{
  "hidden_size": 96,
  "vocab_size": 1024,
  "bias": "qkv",
  "init_std_up": 0.0605,
  "init_std_down": 0.0428,
  "lr_head": 0.0136,
  "max_grad_norm": 2.0,
  "decay_fraction": 0.619,
  "train_tokens": 158300000
}
Each number is 500 + 50 x the weight over its row's rms, rounded and kept within 0 to 999. Layers, rows and columns count from 0. Numbers have three digits each. The size before them is the row's rms in percent of the matrix's.

# q: layer 5 attention query, 96x96, rms 0.121, rows 0-29,32-61,64-93, columns 0-47
# k: layer 5 attention key, 32x96, rms 0.118, rows 0-29, columns 0-47
q0 079:495408483505547489582462499521355413508486482497431548532570525456529388501501550520470494494460567516573524485497508415487589449540520492452505
q32 028:545450445480479512399449496508509603522530436457601502536491441429549543632457525514458477422470522559518511503465619489500522566554482420515549
q64 138:455402480574499481440484424511482570502520474461454509531414551520481521454559546522449521547453495519549480534555635438538538505553452496497439
k0 059:461498508548433531447505524410468478487591565473502503517497468554582483507511565412487451496543553485491519542526519496483490488419583472519447
q1 076:518427529529604472512537484542480543457548575442458418456510521531568458536527498526521389463517435504566601496523500555551464567525478543532480
q33 029:526481519422536481512452481633491589394501485463464422497496536503539480493577428490490378470524518547428553537533525504577483555475493444468563
q65 140:471464533491510520529528496539465358493493545562580453516505474486510564531485406544476441449522468478440474507491566570449491550449517488441587
k1 045:451462551467402437429549425497527561581513531444446518498467526552481386411505549499497393572493441592562605429578591414427520482497518516500549
q2 079:528489479458510576520516570521536562486539534464586444553563463511534500511448522541545575451376365481478502487525387515436466481596430446558484
q34 029:555500549449462585524513602506478478483522478523390476455499505537514531492553459388508530550517403530497519462505646509524459476487474498520505
q66 127:437473534492486523436560518533504396523430508570592518513549454502591548576484471502469539568503519461458525477476492541486452485507463420475565
k2 048:570480555442414523453496472520543490532483464537504496470470581369463487455450418478537542512520381468431565530477547473457498450462540468497496
q3 072:488553505495429579479538504495494534467549590541530460550480450465492527441545525483587602512506409452513524502424481477428417508515495564512476
q35 032:440513524470535477511542557516426452423502560559404483440510501516497456518490419444501460504555411603538475575446514495555535493460541566528484
q67 107:464502518448541528512473535447440513490606487546570442434578553548550535558501473454541413399504465527505529483498483496482483523477573507558610
k3 040:552560542490514541440514531548554415473513475512478449496543550489419509566471461566550410499481408479412600553481516505434526418531561490463500
q4 094:512496547522477493546491502577562545420570491458515492506470448498530559534509517579516475540475433582574600461512527512490399513513464485527513
q36 037:529489511453494449526468575527523460440512537569432491482524550498511496482593406455522509499534405540558470513518510435549466542464526507515530
q68 111:437564545376491544525541540431446461485421481506518528496561422513549567563467478541482561545511478494401528435543424519468385485409457491465530
k4 049:499477470487659466491583461459576426455524540549458443427517530535448529435550524636537545482522463479458574578454411495465480473532482449517533
q5 104:482522599537385537440437485476471546473498454444426456472493578497537565504558415502476436473527569498547461581491516547519524547410528557411521
q37 033:443492494589563437515542447583455536562543520483532416516455530514470487502512505529576416430474576481411459518523441538559464538539476568592548
q69 076:594517515490527440526502424429533592504571493469420501509490507506493483513563560451568477464458509493555544564488504468554485583549562599576479
k5 044:487532459574568537474538389492460454528538534532541433458452508500531434466444573567519481518481580514486490476459361558564480507527552477535512
q6 104:544505516470415560558468558504504529454524438490423515487493475479532523480569435410496555488548515602530463599457534578502530536484503580426493
q38 042:559522484394534488535470620507477525512493498494539566456501527536532531438539489438549485509612425451549571534482510466532498546534484479481554
q70 113:563445585438483486550594580476551502482466500531457516455480404520449525491436442434569542472506535462328539504530464526472480461491482513459549
k6 067:451458545546534498539500464408373470466461530573495494482488573545545446517496464551496448512577507485549466527414533425507458564442490553460557
q7 089:498489466543495492470484520394431529548484473531430550472581459520440411447484463403477441509485532491401406484446484498428509477489521528535475
q39 035:430573427500517472492538515489543659526478570442475545505520507519483478490531521491484431622499548415423553498541463586523464515489548642558484
q71 099:467440451543597521551528398507533411514424521521416549545417505468522512500474522427529556481484593511421525534448474557555436520533473502529562
k7 056:461477532568439545410457402513537472515465589468564432535494430535560444525388372466505467609477485509474484478396458562518458562547511547446545
q8 121:522533507485474481441524518449422602562502543529523583498519471543391485459421584428497446463527478388474518449543418523501509568445540468635525
q40 033:500509443543491547503475535454410494553501503612459518598485447528432496499504466467446516565515549432576536470426399472474507501469545451554497
q72 090:517454542509545518540510499552509510447570424503411563472515482500524576489540425399536453457494478520532439469495524437545510430563442422492512
k8 056:606536537417606503453456449585514517497503417559542458500527466473497459480506478440518520465497448468452655522505443461454515488500485482448499
q9 106:491495355521531446484494483473568379557524519503464510486506530488460368549434580548457598481446452430489508587496611529529442453509586476553519
q41 041:413504563616534483496577409431529485502495513495506568489478513511403544480573643494520523507402518475475519434489498572505467533488523503432495
q73 110:461509518546534494472569437482431571461480568493602439389532552529440483414486513468451554465550518485624500514450460451501564422523524508472449
k9 072:486454400491484436569477582499603502551531482478473628510564441447460547511560524492502560509420456490419561492543350516528567599464458486541469
q10 113:477484515567547381508599417490523493490521563577496466508503488556497459566499584605460432526474413493500544479525464466516419500500438457562451
q42 066:435492471490449518413521485453521495432519497479465508497508435524487588577485507570480456521461454472491516492509520576464458369555526496514448
q74 093:391464486471539441451567462487563496468459514512558554545537508566500590504495464620493524494419559526417557592521406479448445464492518445491441
k10 075:493506500447515447557519519604611513542555489460494530451494462571397514497456502486491585519408535532469563547569498540465506447475519470568459
q11 101:463495463420547556498457494582554489471544479496623480512449562494491538541506499530499548576524475503520586438550493460493454455558443481457462
q43 040:495516432505519510479451476530551479407434523486512429464601483533532520513517518496509496526438449617548588438474546588455504480532418517432509
q75 111:531440408427481550468530490484530491460445499519508499466591504482544469648371422566508626485488507533478453522477482558508493417450486456534542
k11 056:509503586543548480562550372433487539499477443540563547481593493516550496532535522469519467403525456434499388425482442466564496537519495463504528
q12 107:519456506505476555540414444457581494507457445392440470522530539499495494522562382408491513511534513560547512534468527540515552513572561541490540
q44 069:527414507528483433415460487437541462495614394445458604527423453527452454509521511462504544442581522432512445480469423443497485547509548496554541
q76 114:522480471533617460535510452506454537537577456514491541480373550578520517528501485454400422454465542514545497490445448407525530595470448457587466
k12 078:454484543511447545435449511512569484440403555457450503514521562499467508476439477499615529548592489454549528609474539547541484423502552542398535
q13 104:474516462437578479537538561499448584423452588518448478511510515592388519523453482416504472480502468435542472469515556474498495501472515518618489
q45 089:437476389408482437548505531474529459483525551494429490491531503587429616520498475577558463471535427472527552494504466542506493498543510530530488
q77 106:596515463419582506539558521510496530467453505572513614530563531509525509518407485442504552522461398486510494495536397515525531526452552546551526
k13 094:482462452439452540449437507502516519427450557399459518537425539489479611500379473550462599548461467465537527575531466581540514528539529531488509
q14 068:397505489419484516490539529406514576430482500539462507517564491535460551476423484581405554491516518383501497456545550545496523530496537546439496
q46 121:453471413398476481561541501458494440479509561501425464529530502589432564502465476524545463494552400530517497523457532515488532488537503568511523
q78 081:600504414521534511491498517498501557450478505578583471655565549457517478543523448458495586522466466432520440543492510528543547530474507573566515
k14 080:453497474579492487485525435540581571503492553537455537557535544546400499493431469553578478534563529457577534637513473567477464443490516546526457
q15 094:483512502492465421415561480515462555526515555589496534577501495596517570537409591584493539446465407433462567443586421476514468466447478459540449
q47 088:527555573519537561465490472594506520424399545523532411528563535438579498538471507473489532510418483592429531511559613551472493411482463506391464
q79 104:480489518423433500470508515475549438458481515468495498479563501535542528579508494566531509541513488514391571503572469550417427385484472462484512
k15 110:505424441471441537500483568553524528435465533487455524578428587450469568490371502503469474526455462467528534602533553572563539511543503543467517
q16 084:477420541469500539577454527493528422561498523475470559504503461392530520517548491461487591479508493557565584463461565495499532480528461520357519
q48 114:510386514411468404546499527465550465498551471437417554542506451474439474447498471467544571459633441533551487470425442467448491542526526574396563
q80 072:563419488496537604510456503588637509491472488447489425577475488460485507532493465503553510556496527620463542441554505536502451493501453554509538
k16 133:496462519450441560527533567530421456512430522430446471492457421471553463466503519550488516553571457549492485546542489466469519467486463509432549
q17 094:558489485494402547458462484568439444558509421460549443461440546417535511549528504545507411459545584513552553527462531570457526559552476584464550
q49 132:513590402512426503512480461472497549540435644499526471426502576469537570558536465473573462430441504469505586460565564554557553521494461438544521
q81 102:478501496514510409526411455544469523546594495503633430498452554503564455472608448596505421435535484565496533447488463497563482605593469461500484
k17 104:403466463436477446511467448485490513458434596467511537479454576447490538488551525539529621482430522432488515580521498536457541400505512611456538
q18 075:563482433457537471578428530503545417429511518476604602578458499491524475526512454474535540462505547562472549424429475468449489491499416462491487
q50 158:560507448421493568572442481404515541443499462497525419536490444422500489524459487511539577467470476552549472482536537420531570420526486490515521
q82 083:532507555497496545417508498397414461462492506533451409420441418424510538573384492475469539473511444554522495446493462555612569535497512456481540
k18 126:467441514566511542564486576435550433583531472516490500500532429422590483542484486497493425495479578518536488493493469413484486518545542475484555
q19 062:547436522489437494470407421534420431514541470453555610583466508526404542562581538519538480481409458468498558435448472508372438488522483405457471
q51 165:453454511444488544521475542460323432475530445503524489566510515486428552570468613533474484493407456459433405534516474560525546516446503497401361
q83 073:489480520420432486409454464516446522528546520519477397427562547462448468482552521475520616438559522485420464560494529456562509488405560546513432
k19 130:538538595521473519589526484547549380510536519442510446604478446544543522490395522480488485443493403469539556492532501494485626556517500479493406
q20 069:540482508464518443453646452502451534520515486546669524462484473481512458481441526520479469503491550569504520541574484448536431464527503438451440
q52 172:521558468460422486408592490493471518461541535486506469467517405504554534445473533450528584539528477417445501501563446489568532513514459520465558
q84 077:469524489541523518440535408522554450469555489540478526466539507408553538482397498519516531427510502454396480473516533465528599533514475490450520
k20 117:458459457525508525474531421592485433485493583537450550500470522510485571508404495470414489577572521521532429495665495581486561441559419461449529
q21 057:574505486490481440478511565533491550488540531466464607432449450519475462442589521607523422494544569496520505510556465533440450507522442538600391
q53 151:505499403538550458531478520536530514487472497430472465417429497525484536388648484451519406492582438462555547500417458530438505551492531524426490
q85 082:457517519481516516422503502548612459458463526518499449432494442489521520558586506464493480521484548557473540492476426636454502433454534447475426
k21 135:536524532433490520467462584511495467569461481419478526429467592627531500479623512458456537498528500521340474459511467579535472442472450489469503
q22 053:468491523465541485496500475548471428439582445553509413453442512397536509530515509398555487390509542520451483442506427518524551482491495489454526
q54 163:474510419472514508507498511534550487510447529493403509504457394479610615579468575486462496447539430520415484434444497574510453490507561461497506
q86 082:479508438563524385538467437487506441524451515477526452525415437573504568482524524576598511431496513465389571487438583487501545497536571552440468
k22 120:473453476462452602522544480494569518388459517400576555494455444507475503484395512535544545501542483521555482502509495493524508531422499514512428
q23 060:519443531477476519503539566445504599509494459456525452422489576529618476520462397477507537577455500523539550487391546537490569545579525547489548
q55 167:491490470475485557587504507484481484598452559510507516435476558508509429591457427559513495563518584509492466490446452529500497535543592548451541
q87 076:461535565595505438515429504478498630496497556439454577544503567497507461502430449462559472454479533553388482488526463458489529591446490555505551
k23 129:464553470515549381511541557518474584464532443515556445554447419557487493603440501515491459498520575496471499521445601579568572504475516519478596
q24 057:494496532432474406483503566454581499486473514516412529541523371522481592511438478494480508498433428483471590486547530490554414439485531511565387
q56 153:448623437520461443605525521428503466532413458515466516544447479478559474469530371500492527387477457494495507479561487525494461582562472478492492
q88 072:535549450499557411484575505370514528515437515490412530536568524492504581509467479406491611514523446450513541476509466567540391542530495443517499
k24 123:452507512572501499501441484489460516470461544474486455522343495454460482484485521478476528534526498555515475508479480508528410429547482510492484
q25 061:586433499489421490476551460502540499448482454617607496466499441488537551521566522603532516519496476540442504497528429442450476469608456460436485
q57 163:584406541517500465507535448485571432527408457541555495497461495418523543524513520499441525496556534464470439495518460374515500518591464461547454
q89 094:465503494547404565434519478483579466411519437489576502481494516455519501521544524516447515510486502486472550537489447612514420479472427445514402
k25 117:515509383512419410423501509532509420520462440547523404527494431355504517560541548428538472518409461457509490506450535445496520605538496529473460
q26 070:561421497499522476566404484464531469481454554525558591489531461526503503458509465431545528513436464597479526438542489452559514441481394480388493
q58 160:512499452574493551518479465486512509480447571618517540493588550485529504564488391476417498603484552582440520550549466513505507456504470471436457
q90 064:478456522520593523606519482496642454457454497550463526404591537415430521515428537469440442510510572523469483548533541511500509458421504599426567
k26 122:520464505607513539552602477466499504443453535438430538450511542477476512527452434521485523484483476570556461391512397499523538448445515543497448
q27 054:477455587439434414469534507507416443537516552577504531583463480577515467582534434524488534506481551549493568491524412488560452561500464499411455
q59 165:453530496536539502533531599489592525478597556517469497506484537551526461459590554545493462562459476529503419401538421585616488559495585533382475
q91 086:508447548440526417463492451518451509493539500498539465472493571468513428533526418557511524529465468522425409533494444441564501464532542402416394
k27 122:461431556446452515504454488399514487506505497482446473524557466549504499561639529537505556586583553491526418534599519467479448536474510499470421
q28 058:477491439467449487487499520478580490454426534504451583480527467492462503502505473427482490520533513576382463550498532509449498423523477455404468
q60 161:500561493446561458506441473406553495463385541462376531479479410530477529554493458557527366484474499595559377531532578541459524504436491417451460
q92 076:559514563491541537526515478490469380531454535511468465518414434541485455446564558565542441552491520527526438528530500431447540502434479415476532
k28 115:503495524558527511536563429431568528467526508541453510528420491557559401423503472534499432442442481541414566523462505508518496490469511559483486
q29 066:504404534551498485473506452514476419600389481474553501514457430477511450555558526447533587583446463456550560439445500495472471484506434484471484
q61 159:447588515490517573495477451506516481478501499519426593490474577523455543496521428471446565552462527450485490546439513560469456505507469491468529
q93 083:422456498519548633452466502459494518488486514512406506506464535463514496515425419468489525553498537480493485527464551539549478522509493493508595
k29 126:531508516518461559485533446461560532401524508531454576614470463555486546510587499451416540518483559517545559442558512462458352482453415546499597